Weights of a small transformer language model: vocabulary 4096.
Each number is 128 + 32 x the weight over its row's rms, rounded and kept within 0 to 255. Layers, rows and columns count from 0. Numbers have three digits each. The size before them is the row's rms in percent of the matrix's.

# v: layer 4 attention value, 64x224, rms 0.0866, rows 25-48, columns 112-223
# o: layer 4 attention output (transposed), 256x224, rms 0.0916, rows 25-48,89-112,153-176,217-240, columns 112-223
v25 108:150116138098127128135118138192110136138139091103079187154131161168160139150123134122103183063182112137151142118086056113146143182149149126192134200157140115086169141137123166111115145175107193090147174136171126128096140130190160150141122140090211143179129117175149190121122097109128151128215144118142134116140231116147047113085152118102
o25 121:136112136158118150084166224107169174113129103104119153125043113107077119139144119128144115120102120153091075092127127110134113151145171162122111129169173132154138173162096119127081126105104146161152088104127149044111137102153142091173095134131107109107133106154134120185180056164127149152122116120158139088144091124136150127142159090112
o89 110:135116159097110131083211159099116093153049117145192112098140127121127084157117166139148066143109101169101161143115187087146138144106149159128150129175108171105148092134120128142169177110134136133166096103099133113093095105146160154177155140191137196100082163111117052156091167106121128170174114118058085139180075163092134172123123147102
o153 106:203133136156089182122088243099195135142133117150157051145072127129111122149174152186090130135087115171154089103125136147135163140135147135154135135129150166162128105190076115163126139136133141148153164074158148109142156119153117086116096087106100197171122163115145133106115016136162155156132131095152114081140095127140116133142187115097
o217 087:180132095140165164111115125154108103151115111110154090109150106182144096110141167094090155173107112141103140196157169143149125124169108129112132127108147122154129109084178137094142139120144140088170096130132116196144090129109164165073115120117147242096149133122162095099130133153135116147145112115117125156129060128111114117131125141148
v26 081:121118151132057194129130119128135116126151129101141123145098092191093161116178130103178131087090174152062145083137059153094080142152132100182112130135134129124093127109203163142126142108131129095132117144135142065123076146188160104117174130111211168084120152087120130106121070161179114053116121078175110099116143188159129112112117068167
o26 090:115091120184136199104159184126098121140173112098099170136154141129153094059079141169127142105096180160130083142107097132184129083138111148097082179161167152136134164170151107167119107146136150084111111084073124094136148123119116099070169150148063081179165093150122102116150165197077200133109097110149158099139152096110091125153148129162
o90 082:134132130143150128039129130162135132141080103130125137127108131132158131151101129192110084104147137096045111175146161194157122117134138160143123100123148109163202147111165138160101145180166121189121181038094174080119126080066049159093122182103110108216125143132136150152190190085106143119094114104139154129138101122139097120101120141127
o154 094:060162133152131122131145064129094126144087161120123069159194181167109110101087136097149136117107134105137145162134181114100146114129125148119138165152101103136142152194169103221099127117114072117087118154096073076118171088161174086093136147090049115216121169116126135052092157147089072134111141144111132141123155098085160113136164132124
o218 087:127170113142127149051169055104133081140074112145137105140066150094174095141142123155110122176147092152130116123090137136132149128108153222111142107121146153127199113093091085160165114084183112153116135110176159143135145118110054170112083132091170162125081166114100117143080101082137087141154122142085181119129095122126091079125088154088
v27 095:130171121093124179124148155093105088109144173175107038171117126146176122093188082135149125075099103104098103162141126121128150071128159139117124154057127159129144119117135086117064116137097134111139078086122137092090066124144135152132173166110130158143132158190111082129099165129112131100151070173117169121136083162107144149114089146134
o27 097:100123123138170114175070062154149102146149109111137136153114126172152116125087191118095184153146087182127101145124139107097059089074051189091141146124150118147134192165109121159143097161103170138105146155150158168136124119081127168144166099141175096150146125142108172115166165089134117135114137149128164143068140171083166113109175118126
o91 087:139166150133132146169078140148117154111178060142056183150108115123169147077128141133115134088093093045078127138152099114078106172102095088132093114156127098144160181122139145099111109148091171071171161096139057080123111100106094164127134145114144102139132112132156185163143166147179194120050175160171145150087146100112179112117119117115
o155 106:074142145129138141073108091110139047108133131104137188127146093080050152133140138077151058111118126109138110118133101131090154125074107162178105145120140149148118081141191109158202073066117091116110143086082108144129117077120160158094171089179143129172115101055071112083151193072153141097124111128097169172099176088107165150139090131139
o219 095:104173175132133101167079163118181116105122055183116143134077152043179139131111103126146101145114105111110105092095094077100122145114127100105157072140121120171138124204144141098118163133154154148092127160128101122107229111080127079115105132165145105131071125094117116161144103140147107119075154093130105123146157105147146088150154103109
v28 098:092180120135114155131181125145040168123118135123085121154143081096052116155119069084099100128160182128141102130126053112129172048154108167097121142128111144159172131139100112118169088110110094101069136063096107111154125139129119151175128178132088103165131062176114056160133094158127079149164097157117090125073073133096126089094106104153
o28 094:160157127136132162140116111131148097161129158135147135113066035081134175175096110089087153118114109089140108082186143117080124143099163094123109091173086139064132142079070122135081122095108121094176132103208128177088130116133145096171104141139173187081106161126121141131182160123163171153090138139116151098148099226090137114130101135138
o92 093:108089165138116139184090115127099134121162042112060143127137111129145141101137125152145133145080110052107105122187104091118137170108143098161124116202062139135094208084094196064137086113100152093108123137189076131069147082153181123142142136186178109113121171156160175106130197117139164146115142176134130105090131113127118101108137120076
o156 108:126130078106063145157158182090120120182125113155136133120141128112130173095136108055062126091145108116178066084091136125102156143126107133175140119088067080088183137143143114148165113135097155144104205168090115125117121087123106176179186134144124206118130120090159097091136130104090201096082170113168121172064110105084109144097092109111
o220 086:147133162098153144169073142119174150151141092129144140111114112114197169137087118129154191119187118108148181107102135062142162145126142131127121097182054091137103162159155191122106162133138148154135109189097175147125128144138181089132160136225155094083110150064140145125139174112139132060146135172143097180155150120120107113120153127185
v29 103:163091141196204106159115117165161117109150114145140187149142145166118145111135138167110127098173140113158118155134177102156102192151124140087145168152140096127130146151130105135115126144201157111120093146126206162126097150108109167101138139141186148171121121143167150149110180124083101130217177152176132072109176119105069151129144143167
o29 111:167112139128111147100123246150116148146132128120096145158079195131151113093136073127162126152121131163122174128172119185083060113132128115110126102139106092157043107181134169163140140129182150079120124146089126092152162143100123133082142117131106132159125125159202167136135060172141152147082106088140120136103154108136093096150143047156
o93 102:110132122150168177144179197044143099109086145141132164124156104084121113126117139132167125086146136210141179103083185118124126142113154196141099141113066176108120099133123132129168131126144107144129115144095136124104129144147199097087163168151120133117080095143081070117062109152132179133157114154102102108140109143076126186173108113116
o157 113:190140140140139160125122087159117078129142151076119144114114079102092114110157146168113086148127088136134112149161084128127112126106110092113112145129135135135083092119071127094176088112203133117147147107116164174158075147137149192089087081146161100119139120135182190147110127158134117153121139130153109146085113125198126168149136050247
o221 090:140121115141132132156129188125120157123116136157134090096097127151124132123119132159110123091070146088117146098087172144127113170103163109202104140168057186145082115106149171070160094223084085137154108135134091112138109133150148116154121150090114157113160150135166075140149143143193152095103127089127122158143100173153128114136116081085
v30 103:092119091135088117180103169175135134115174110085137184100042136118160115070098091127159100151130160088186134083106168101154121215121114070121145077122125152134101149112115105121121172124105170082131176065116146174162121079161132156146090165126168164103173109138095139090133122079132147131127122105140099142136136162105129089114181145087
o30 098:105176113133122120143120205132126147139148086115160145138122113103122131158116115117124116120127118169098067082161171132096100130114124166117100129123151134113164149123113099137136079099106116151111134145144126105100127144115134150229105143105125110097185138138142122156213125114144091112119104063139142164179172179128127069068129159074
o94 105:141231167078149100167104166101103091153154088118075146157137132121133134117143107134121113096112103096130130086156151116069110165084119116157134153144153133095100109099136090087131125132123157082139070159187133129079139118133153150153108124174221191090157109111120088130177147121155105077092131102132155187075167161142130166134115174113
o158 110:118166106138130177152059222111145108125162134144082124125098081134119119103144111108078149044075120099093105093177161090145107106109143170157040115115173097085135160139079116082136122111123114091097097125172151157107104116128103071095133119124133125119129135157093132115144077102197202090114159140131164087151150176120103129151111170050
o222 097:142107157129187066186103191141100155147145104115150163156182155130125128120119090135169159124119146103096149133153117112069145101109139170107144156149105127124145140175151155101110144164148102140170107120099135126145119146120124112100142121125149160155131145121109168109170184180063102151109107109153131142121124115142153147075153088169
v31 105:108178136113119156106131139170172177113130143061144076151177100154174196043139072181075140128127165137130110168166154139105160152127141142147122121150140161050116141111119176169118198178175135183047082143088093094120161158102120177091147143129136137148152099070220131128124188129128152146093162163160114098133178150146122107140080112140
o31 098:167060168101114145094118000148101162166132119089151104143128156146099123106088171155138143150144140128124192118129116158118150150155089149131096147083101136141161111125128100195127135144105119145142089126092129164144140066146173153076115133149101122138122117127164174103045161135122063128113103097130081175094142096123129126128164085152
o95 106:141084152126157084108143166110070121115082123162175148148113146100126144149138155161109166200132089140128079130147116115176122059153134083100137134142045116145161120180162152168113127171148096118077096099117127138162096091103129079084189131122089143149102123116114115119070141163165172125126106092085105114114117060186092150149150144170
o159 114:094136158158124149117075081153100042116111153119117157106109142119117132125112130134106086114100120179129155104158120135136166118102127122133136142137129154124101111128072160135160114076123100103093138095092130149119148099123148128083128104145135084186053169055141095115146199145143078153104117130121108117145142097154126173145101105186
o223 086:121149150142141111197132124130076121098147104143129117124097150098119128153140200157120210204090085120074138153072122086147182102137133115167094156117113142074159164072103146122147075169108100129117060166097143153155115053151148126137184088111130203079127104209104108126104100115118135118160148091086133149095121059129097118105108159170
v32 115:162071145158141121145116117140110114137106113209113154108120097151138107146168111119107149138148092111119049116138099122050106118131089099082155119143126093205172061079159091092152132135103172076074155130102084123117121132150156152092096157136030076136089094077171160169139144069139114130114086155179109119124083067133206120129121127098
o32 100:186140119111163106146144150106095134114140151166066097164155114112113152149122139136224147078121094104161169119176144195146146103096149082135087129191117124112143125120115189075165193135114149137131149143149083186128173158075105119120101154176159156140054149070079119132094148118145141085109153068076141135084134086165154163160092137177
o96 104:138106136118108068166147155158125094188179101102077140186103158091114158116128159112155181102121136118091135109077109117138149114058168139163128110126156120134122137134119149075152105061095131148083053162161101136114158166105190063091155123033148124083142097162105141121146071198115118137151127085108175153123135141134190110105095104080
o160 116:183133133114142205129170235101106103101124110175108141126092100106147096154124108184139115124185153132110085116129115161113131127128156130137137100097110077124169077090132120131118129098140168137120089136086108101173130104147087118112133127127132114132110127099124074142095070093173161120133113106140191139159138080165113110142112105168
o224 103:132102088106120083088178116166106119185134142084105142146099183075089159163082138077153139096122149113164137117113138120180093148082131165144108159155095178077108236139089112102144156133129119169137107125140167176122129140089067173145151153063141101104108177140110132149173130134150110153164172110098114098117120173102105109111063142123
v33 102:125056090098130140102132144107130168114126098183115115138169109092155198122162083158086165140117061117115096156151145139136156178146181109120114032061158177132133137139112132132081125187133159089160121077116071122089104076112149150116119139093116143135126118128156090117100118131155137144114084132172061139125179112107130111106120141115
o33 102:092152076111174112100139040126143134131139090079133149172133111138117131172117106152099178143100132130136097118112164116136121145182153169090159114116105184095144205160083104154098112121129124158141129164145141067130137105095122148188055136107143115098147120162106126172049122096141141110176099101142079124150094172134110113142139143052
o97 095:149171164077121092139152136184094138130110143134141165205150115134146116163165146160123165156130130116120156125100208143169126101159088127106132113147103144119154133142125088097080133149116180114117130100156154096120146139128087166222070149123167201073140122165103104126105131098184131088135156144143134168165153094132084122122098118091
o161 105:086185085129132160099086098122099116111112103121103179117120082063127184130182138108174122053121116087147100103169160116093159106137165152104107135107118147124137109136116099116137109071088078119099115120150113145128104107101100098105122124156161124157107121060061068097115160102176095089160109093099130151134106083141165143133036125132
o225 096:122100124135163088186133089147101113141113114077118108145150126117150116103118135198171141127109122122091130164062095081161175079114111116138182164139167124136172143131120139160127111103171120128103129149124156124181093131118184136097128094142125117071030092101075131158064066146099129182096104132104113155142104070174152127083182126102
v34 099:078153112067119148132102131085115147115121093159123148141154091066157119183155099110099136109158103118103045105105082108118141092137172160125127118133102147126064126198138174075141103105115129139123096124130060132113143172101157154133139139154220068114108127117097102175127091140187238135094101088165108127100129109101110096096079108131
o34 097:189125079119089095121177070115174109140124164112177121127119126150156179140161106090169163119117148124141075119146167062164145116150139156125096176125154102106181141136087106120143108161090120191150088125111082080173078161156130165168185089079102093075177080130085103148124083139162124140141122179142094126145150144115167112122161149129
o98 096:155103118085055097089148064134126108153102125122191128090119194106165145149125130101167122098144141140112160163134169139181145151140099158129181098137149141144190135136101089139093188123142123092129109115100070100193126143070114143195170147107099153116135107089122125172086083038142102121139140101115175145180116096134104125076185096163
o162 107:171161086103145139143090093125218108135122148136163183120170137126202177159168149105190132118163157079146121131140144129084153083152121106137153069079111139168130093168139076178188138159138097128130130148123054140186141137132138126139177087147147184189156157037116109084144103161137095119082080127130115116133139097136132120090121125105
o226 097:126069118172129179091162078149136073172092185064140097081121115188143148095104139152173135108077107177125156208105111117154155110194090155144127158093154119148172082068083150127074151045114181170163149126121174189122112119088106170149107144159084151105177088156154166159086125079099076158111148161111143132177104121123129123121139142143
v35 113:146056133147170135116126145123137199140139116122148092166115101137104125114160150163090109159153074139124131102093132170190155110153130165124156112090123152136197157185081101147134179161121145192115194178130127097123124135149091176124106146143104170196074122146159165122107108156203070122185169105185174089090147108104155139124149089124
o35 099:066133151123098176064112058177142130177091102130111138134131165168145095137148122183109125151113103115183128157163113123114126155184115153135117112207131086117100154085135155139084123090162119098123164123120163124123135138069125132144104135107189137171147141124139176141187084098112071162188147138084086145153086179149076144189108095133
o99 108:083110134135202190088099144107117112143123090150082149132107154173084132163118117161109157125148116116092125116212175096077093162132120125171085152104109120112159198095154132101111108136110107112143136086088197101111132112102103140126156099126148129188170106134151175072116168107064107161175123166132101178123124123153111159134185162193
o163 128:115152127125108210120126145125121134132120087166118125151141112125131137099143097171158093135123118122153097126134093171145147204151190099204107099149142110132129116080126151083066123104199149140115154107150181123096149164114097117110101093121111098102102125174162129113106106154150209162127104145143092129142108128151111117184068131120
o227 094:132126108099098140110124129162135095078100128121165169106147171104105125105186132101113148119098142108103072122176085132146109127050089051101169146117104088132178089180165151104111129144110149142137151084110082118158097087095128117108187105098118141136100166104101144120123150114103192163140124070131112146124168074153158071197181139050
v36 100:084086134133150128161109113115129114144125097098162139114106189131174113154146152150093151154122077155095107125124161118173139161106132114103135053136129129085137154146203083155094116126111164127143131118107158127129170142172153087083090076113085108108071105098106220123119098117165133114122120021117155145136155133118084115153118083139
o36 088:148108147078124091093148130169137134161074123129124142150141147137178148142101130175188109113162065121161149171174151167172151174097130177129113137150152102172181111128178156074146169152150135171087177134094130083094160149089156168165132157110102090122139100142088089085119108077082108156156132119134083140120140150166167075133097114047
o100 084:179117088109106135069194154094098111146095136125167139133093143113104159115155133068149097088164143193169182152115169118123166155127116163112149178130131159065159115162097054136156163114141118098175088145138109160151151175103147147166184064107125176099139103125129031145085090106155130130200159115128164139192101127131097119106181105142
o164 124:161151166088131169099071120131171113063119098133135138145138102118124096108145145158190082126119099140138151111170100192123142132124143096101079103168204120194156099077112131103126106138217126199127094082175162150147082101136141090083115084146126105127114119118086103122131091163113165175130099141121129072218140136191096117166141141127
o228 092:154097089136088111089190149171036119088137158150131110108182093173092132046196152080105091097086178113163179135140106187144124143118092111118101181108145113116145114115123122086156095080153141139127141143080095146130096123108112184125167137055121117103202148160128105111187145102116167170139168143157114135119073115120140107118132108106
v37 101:161091185166141171083156164138053124121137120095134134100136214128139139148129117170098135125094131112106136143085133136115112108167140086166133066093145143131224061035108183130144113152138132139136111128162140109147108095177139134145120143097091202165173107175105140116128109129086145155094111113163091152147101144136078104148132125113
o37 100:099143075128100128104121104117098125106097110085163143139060090082114145150131153086142152160147097114094112115158133100184145126080148164095161141095131190086168185142074148110109120094097151124168094081207122160115120117083142137145094192127165189119095174119083109149112153108136138126103135087142149095115063131132126155118147120115
o101 099:148075129114107121146145146131143115161141111153131165174077123133124127104196148164108185187100053062104125091132109115154171076131156067186167103161077140141074123102114188110165104140136143117040075079166138136115128091170129085150114137150194204117080166128135125113156167158190109111136146137145149115118137117167116070164072145088
o165 106:089145091191083152093130192142119108112129128095135138115086147105097146182140137096072161092087112127101161116133153124161110134081151199172115173147130147097173208147109126166126113099083131113148117063190107160147110075088150119116147185142108107151096174112101130113144123102137136114106121124109188140138109072146160134169140162120
o229 097:108167111080093130148131124114127131172103085204141132184096125067191166142091130142109147182218088123097125125122159138130196113150146157169111137176164128152160137185154091174139125144187121112144081085122172152153149078100138124116112133107159131133055140110075085123121143110134126098164085125149139109143134110111082100113090151162
v38 089:179103134136202135145107156116101111131131130077151131219038149122136129104110095139132086232141120110131133144102176137113124097135159108165140149054140146182151115110091082180131126101157119117106129168106153130069126102126152137109053147155122152132140144160115165052111143083097110085127134200115133123118108066155112135134137099126
o38 094:062154167097179116138146151139115105169104132174172107121131164098094109133155134170130095146190071139099180132125137160074101189141121133149135102097113130130129097120165132156134128099137128110134133177094180116088212134125179116108133119115165163149092103137113149179187065115143038111128123096084164174103123127154134174127138117139
o102 089:091129132148177125178133220089051122137120107117123168121158091114093113092173098121099165144133124169155140102147098095081096116069137123127097097108099145055073099141159215099143050085153128083099088158182126140115186128175156049133156104163153160117085092121098103156123120193115129158162147147106140062128117147113090177159156156150
o166 113:098131143133146187152169231133092116090124146113128173115119086129108088105149110113141112147142107179069080111127107154163091126117097151171092126152175094128142126062123155121139089124164185123126158156117207078118152131110121096163135096117170143132118076085123110171184063116130154097122145101151153148136118133166131147138133142141
o230 086:102133119149122086195117212142064101076158146110098168141167097138110138127170169112128118098142152073125097109139110157122140152082105123147143124173116164098094188148162201082155120184107188098115083075129074131105130122187131121096218151122140138123107098149127090120178163210200174133154189094122074099113113145140177148110110090114
v39 103:086144140146168116122156127201123166109128067186151113083117099088118115177145139130117236141091112105152128179108128076074090179135141161115131128165123139140130214135131133110140130100117087137170096082160144129187153116162070088143157079120152102152152097146110176092126113100154121136124147145124101165155146106106081117087119178170
o39 095:094072162087149111102110173173110100138157066139130169140149153163150104102093172119171087143091181108086146140128071091137126131165149109112139096122101091167134141119112122163083139135141073103144075127112149095088107131147149184093107157080076059117179115163190166083149135149116107176192091177174110161165120160116101074128088085107
o103 094:101067161097122147175135199116108150148073128163137156181131140104132123195108157139158138168179153152105084111139148146234188134118111146113098142165132107131166112127102122140087185194155083108101106083056122119181107091117173144112182119137085113137069150080132070138112110141129150182148097116079108119126125111120052160114133101141
o167 111:186114114122089123107093131118115149137126153068130155090111091177154104100139148171169155163115174157130149143121088109156120138112151110066146108139092105093146216105135111132138139151142102134101095099147167174129104158136110128077072092082159114131104135114097145042191130132081069124125164136077069131134140146132148130122163103113
o231 106:159147137120166190143148132118114112115159124066108092136169121113096136115119161038173139151121100120104157153149138126139201110101136139141083136086144143123183067095086167157103113122121143083137158174100111155119120104180179158077116126130116161092090106157096076145084074136118126097136126126125133163090121138154151153110163134081
v40 094:155156148126146151149094116181137125108157176066137085187125114123145081074139157144093118076122171153110068133172113207120148137131096196154108172108127161074177128152135143154096131088094157107165080114131092142128134155149139154076163148127093160128127143095175145166130129183152212203146121122163178115123164116078165115122097127142
o40 088:137104155105092122110144000142184089177079166095120168152135169148131120071142165114115104176157159136160155116117134137160104107126095111112124126170174082099127102134142080137143061152115161133117161089127155125161141121147138149164121104133180197123143214105111092144115166078156078141132160136190121095100140146144079134138113127153
o104 106:128118113164126121058056003131152107135176086135028114124123126168111123105143156128148169129123105052086169119198127143095123160125113092145138160167158131175137159073159113096162100174072180109128133099127109091113083134146072220130135137098174112178187121153129152091090173110169135136073157166138132157127117099122156140122167145157
o168 105:126120160156098089061128040147141103126114145122099111157145120099075099080111134112141083137075151119126137136162095212081150134059136125160088117124167159120147089115150128076152070092144093123079145066133085124132104110137152141094137131164145136143113156138139063137070202132153148202132137131161102124110153114113145124207081120163
o232 094:136091098151104063101075067123176128101190061167059141077100148143114111075186110157136166145099132077087171116173066104125118115113110070117205089153139141140099140123150146094121145120131188151158133108111084054135136118140134125136118106104100119160152157134149133126146171103152153155133132128197141163095140100119158111137172139116
v41 098:124139092111155124191100129142167104104139142199123179080108125117199091079166102128163147103141108145141066095158120133130111101138134132111112197189121103121109141156126110083162114097161071100127118133088090142132084107055082125106087110108109046099120076089149090161113117069084031135071112173094128155121137139125148165102107149130
o41 097:173064123169138098142147130134114077083134163135167088124155178126182183100104115098116101127111131086129133133162146056157126119082156044210165131168111105162129042174107119176096172165148104138128135178107103154182117183217144114123149111113146100101088131121145163136097123170127087109135151137122164148158154088161162075055138136153
o105 103:124100141176123102150162210142088125115161174076112107091133141101127140132068118082154065097143180164164125173055095113124104101074102141127151085149202077136106104167107101192075151084124105127110143176123082101158133129130184120135111151116082084153192127120127165160160058157073152108112100100129144088118108153110123131063152102158
o169 108:174087113093140124150106142134113106123111121105113155126181129130202152132118142187163131144152130118127135096154116118143168103135128054096137117148107164094132081113122130124195139149157110132131100161086112172137134133147127119113112108109190152112167131081132121132143099100110118101125119080115100130141109103168088106055118129152
o233 094:125117153173117128151096189136058135147189174032054142128188113141038119098098134102169101082068127157149156159061131113145112062124088098166106114152136145123116125101147145120109123126102115118148169180108125112102097153190133126130141138155136128127199142149159124131182119142085142134059186154137097111107148156112141165114113176157
v42 085:132114147140083143134127122105108100139151114138106195112153141144078155181128142074182136140120159144153097112109063118105094159129105091184120188165166196074157125139135221077120080162103141104104150151154090078114102128218127130161169137148110163203108125125118143135145106175035087172087171126098127141106089107176180151078140121163
o42 094:124127149130122138107149224121114154090118115151072103117069058093106132131119083088091142138092164097119074145115114089100101095122134131086115139172153128132142160142112175112136162124126146095145069089141124118083146091129111056096138164152103098181128115149086116163157128195130199110104153094156139058125134070122092180147154103174
o106 071:119117160157116117076127159137161133167098117123074115107068122138130117134144109140147141108087175094045106130104142183138136148108136120169170111171119124198158177123092132102160206093086119166089127090102108105095138117182147146082172181112093080116102203128188165118255147116152150162118161125143160144142120131167108092152086072100
o170 109:140124107129104124161129097152148122173143101210145099158138145184108134120113079116089159123130138069133096146108124096077091141125136100149138121137085103159169160156162128161064182163083131083108117134111109059119160113138131132118181160111071133137160095165185167137102098205111119102096142129154165104082134111093139118061166118127
o234 085:140170149089093170119145065137205097158068120127121123161107086107177124163093116131098161128141113134142119088121130157130140149129158199143146086146189120189134094096129069130172133090187141138136141061128173156149149107145115120132100155121138149089129116097125070115107119103199113122141118089124188139129153132129119121129093120114
v43 116:105119112119123157154156135083208076111147121164144172154132113148088122065119108132123143138134146130154122124102129166147137236089121122128093148140112153116094143139074123101172147138143139113102181068133155137124176123134178128164105137179136170121153123168121063119142120142110138122088123138120066091139137122124127147111155185123
o43 096:161112095128114141145141203098093182081179140117120082095130109169116120082174110114107101151103146106121082162141136084063107101128136130059070122126091086113077188162115170104163151127109134099080097166107066130075113151145082135141122113147118099133133105134129108094132141186157167066047149118138131110116180148124115053114130131115
o107 103:133178151055127149179117185141194128076116155171100087085162137160128114177154077108115146095112100159114125112054134130158140141096121110160137090140092103150054113127120112144121201113137098190142128160111217120103136134129100106116042167140129134121117167110088103128173117140140081079091109129105164169101154155194143145130085105089
o171 126:102149142169099118173125126112088161161161130124156135136123155127108126149096153057060125088138150140135167140107163053090156072116112151107166109112068133094042164189134113114101132132033130072129143161086063115098157127158097169145144141150111116152173113165082114093134179110158086107137148152142167122082165121045149140116128148100
o235 106:162185185080182132066123113114137113098053162118163097121110169099160109159131057119143096133120100130134130159145148068156161151182132123100158116121081122124164088114154106151121161110171064150102060154120183139111087166086104124135089134143163153120096138085101163107053071092126073093145078140085136171114141123176112145142111113137
v44 095:115097115094141098158114129188087163141115167107109160142120094179144055198097160105134174088112156122153199108124113099161140162149111071152126179071097092132122149104116110139189161123142111095154149170104174084086075139209135133127171132177128170119147091197151113117157100122113060111196165158164066117115120143141213136133131120128
o44 096:121138166125133164088066226125136129125188116111068167119066112134107091072128119116110112111146179107154128100108044119106084166123170096101064125147129112110071112136112140169096164119123185108144083105113156113144162143168153083085146103097044102175113104189184171173198137191133175146175110098160150081159134064119091135153149149179
o108 081:109155130119125169097121188130148149162107166134014157123138088110136116134099111089130090115096148077117121130160133166108102150072107104110131153134171110102173143119133144123184167104119191119143163100078153093150174102092133160107130135100073098169137124165118169125209175174072191167134129176138055131076137086087107139138081144084
o172 116:096094142132117092202159103147076111156125095123114066100116176168130138097111132119081193119131166130178158140069119091167119196148160159148134113136078068074128186162161160128098205149118170073136171178111166096074215125129094176131123122080087124133170100186150196092105133109094143122120151135115099116115103136087155113171171153116
o236 086:142166090160131114116141127130163104152121124182109150128058143095100138146199094093128142124141152082107071074119187152111117154067178136122183081172169162147158085142106098082180094139134174166128129079168103180095158079124102072134110144126156132134097188072065098147086116135168150128149174047109160128088114156145112102139099098108
v45 087:061126092133098127103142104118086087126133136106091135075129059082129107124147160108185105152130090133121128142151120114161065107107152073141149169098136127143065185155190180179156112096116105175106089152156134135084108176129166111145178130120148066075156107069124160094140144166120169043095092110154097111129162102161098077111117117118
o45 092:119164131130142152173188152107101147146153160136106134123160148160156157153096107123148143059181165149117171167118130135226142095127098189108041159130121144137110091144086129145119106145132107142106119102114105188201091126122130124103165143123060041118113087126114111096132124127120173133151134135141135098134155109108149153118164143144
o109 089:153128128147101102112088117174127134099125137102083127139082111140130162135156122147101140060099142094091142160152106228112135136201090118138134186100157133143151136129130080200121132177104164118156136029141047218177097077087093171109137133084103114106154170136194168141191130044149162130089170074158124166130111146154121155072123097135
o173 102:123109094123118122168128111161121126166131120136156066144151201233165142116082191115154144168156165073102129162123160122108111106111126138105140111091101058133116124211163098198140140169132152139088108178082068132139129149164177148148155115094059165122142109129108148121150115140105109154095089181096140147135138116058142089079192144096
o237 089:097139166121120127157161143126176139126102122155109123173075109141169173136185142153087183132131094138094079104096157148091134132091088179113131118159115134140108086096094094104105127121162091098167112085170122211183183087072125148122061171117119146085124150150142080210167081025135113153055137092098201111122102074134141157130112049112
v46 109:149161090187052135134103139128157121115164125129139127157127162133063140098189135134079057163161104155164098123115129144102193090160178127132150149117116102126117116162085081134142135144150148113099168146084156108079159146117165164152128131115205083100149119100118144160112117137196177120109149078178180127095169133059155138160119117124
o46 115:130102123187107141146138088098125137238124154144152136147105141145210131139111145188121141109108130155127106116142164108133115142151111128147131149168127121168142189083110097085109100070135086106088160126118132140109124163145157132184148155134176131129170136079121083133166119158138088113056102148155126156141124219101107078183092122116
o110 103:104157134107109145165094099062173104099171069113144103162154119142103120120132142151079117084150101113112187144136150113077124136188135150168067120119068172118085163113104133128051056119121136096166088132142160148061136125138101153150127121189178162122134064150149100127076222096163078070134147150205193118144124151128103097123195153179
o174 110:093180093172173175121175146091135147087140108187138149125104178112154140136109084106134085067147151150130085089155149142086148118155133163171095134116148145124102122142126093145115121061127124090091129155119128141178107154154108105125193105171149072143146142128120061115132107139202189111096090131125191137131169130123112111187055150155
o238 099:104061148090174101115073127113149096151121108094181115089119126139167146102097090175156141143131160123165138161107075150152117100152104102119143137132094113135125166164142161105061143135092139168133088137135115168182136121085152141117122145146066102173098122119176204094182173131055095119120089185152121150170106116134126110116173091182
v47 099:114153141101076121101164128136112142155117110113122134156112139102087100173046126091145114144125102137155137102124139101149140132125077131083103111143126145149041120117106168190152109106125145164134162101129091170130159118207185033151082116165145103129100164129086039120128139150133058100126163116158151134151125107172126110117179141112
o47 092:114135117123146104148168167129129168097126125153112068124100101070126140163158126138117133097118104112169056061131154137133139119087133118154131091114116170122153087089098098105163144115155100100109140125170099131067160103124149132154119110140134140084114125084126085123195099094162181106117158125070149145077135124139126132130089149052
o111 101:163131116092136112152128052109079124163174148073206121105177124147119094108146163105138174180126082173214166108069111077148138094154131143123154126108099146104118109096102144084138145114163099144092133199131159144095145192128156053189096075165136158060100106138130120097100103126139090109170096140101117058110126152131138088150122165121
o175 108:153076120115101134217170185127111221128134152192134111128113119099156092188135075127057171106130110157147079072073196124134094121096094148155167090126106150134174146103114143126083172203128181120119118164125131068135122147132153134174129128106099117082149103149136116126173100100129131107100162083185176082070093176129135099106135140072
o239 099:152147143111187133089118107150114138139097171070192095118146123163158126191100129082095127120194122150185157160157166125107137111189139177136147129105135104112152127094134132143116129119141103103137154143128156079074152137077142145108164131122095100134087084119119154088116146132103129075141051193114048136116113148136142123119087160178
v48 103:070155095144143150058115103113117101161162124098094129089104112156081078116141175086197066113126161082106186090147171122138164124118116084094121177111106148114047183085119141196132136076157146120141145152126145143124146096123096113085086128129143125120142096126088105113123151125186142102108159167186108110144158145160159109141109146147
o48 103:112178193089161215141156136138080078193100111143097165184185152130141081099152137148159116127120082123115141152115098165162123117107168140105122124155150109135096095129196104180179102081192128070116091072129179143121134095152115089097156124144075161158149168096180084098184089132148103107097093135180108145134097167114111128161054119108
o112 109:147132096111165175135122077125109137141152095142071172183115100137149122142165167148139188123095136105086126070132167179129156177125174114128074138139132141109160162101116128052151138173175183084168098128177142097105106143102130119071159156150090147101127119141175168038118130165132188162117139155136100145082131077165100134143065145159
o176 108:110135099135134127143134024131090120129187142134072067138167130170142123098112131094138140095078123117119116148131187123212112155148117185104104170112143108127164182127097145102084128133125132135092142177146148096083132128202125093141111159164126080165137107156162153095079121171155142102147167182143122078087126225079180140177106107079
o240 091:154078098166171088187112082157113079142153103160162113166134115099148130133150129112117185135124123080114069147125081147141116127072157144070105141150142098149184119139102147092130116124117135134147090066188093157186159123137196108110129137104089100104082158128065150097100061138153153156137120093148112121108105119178127154122163085087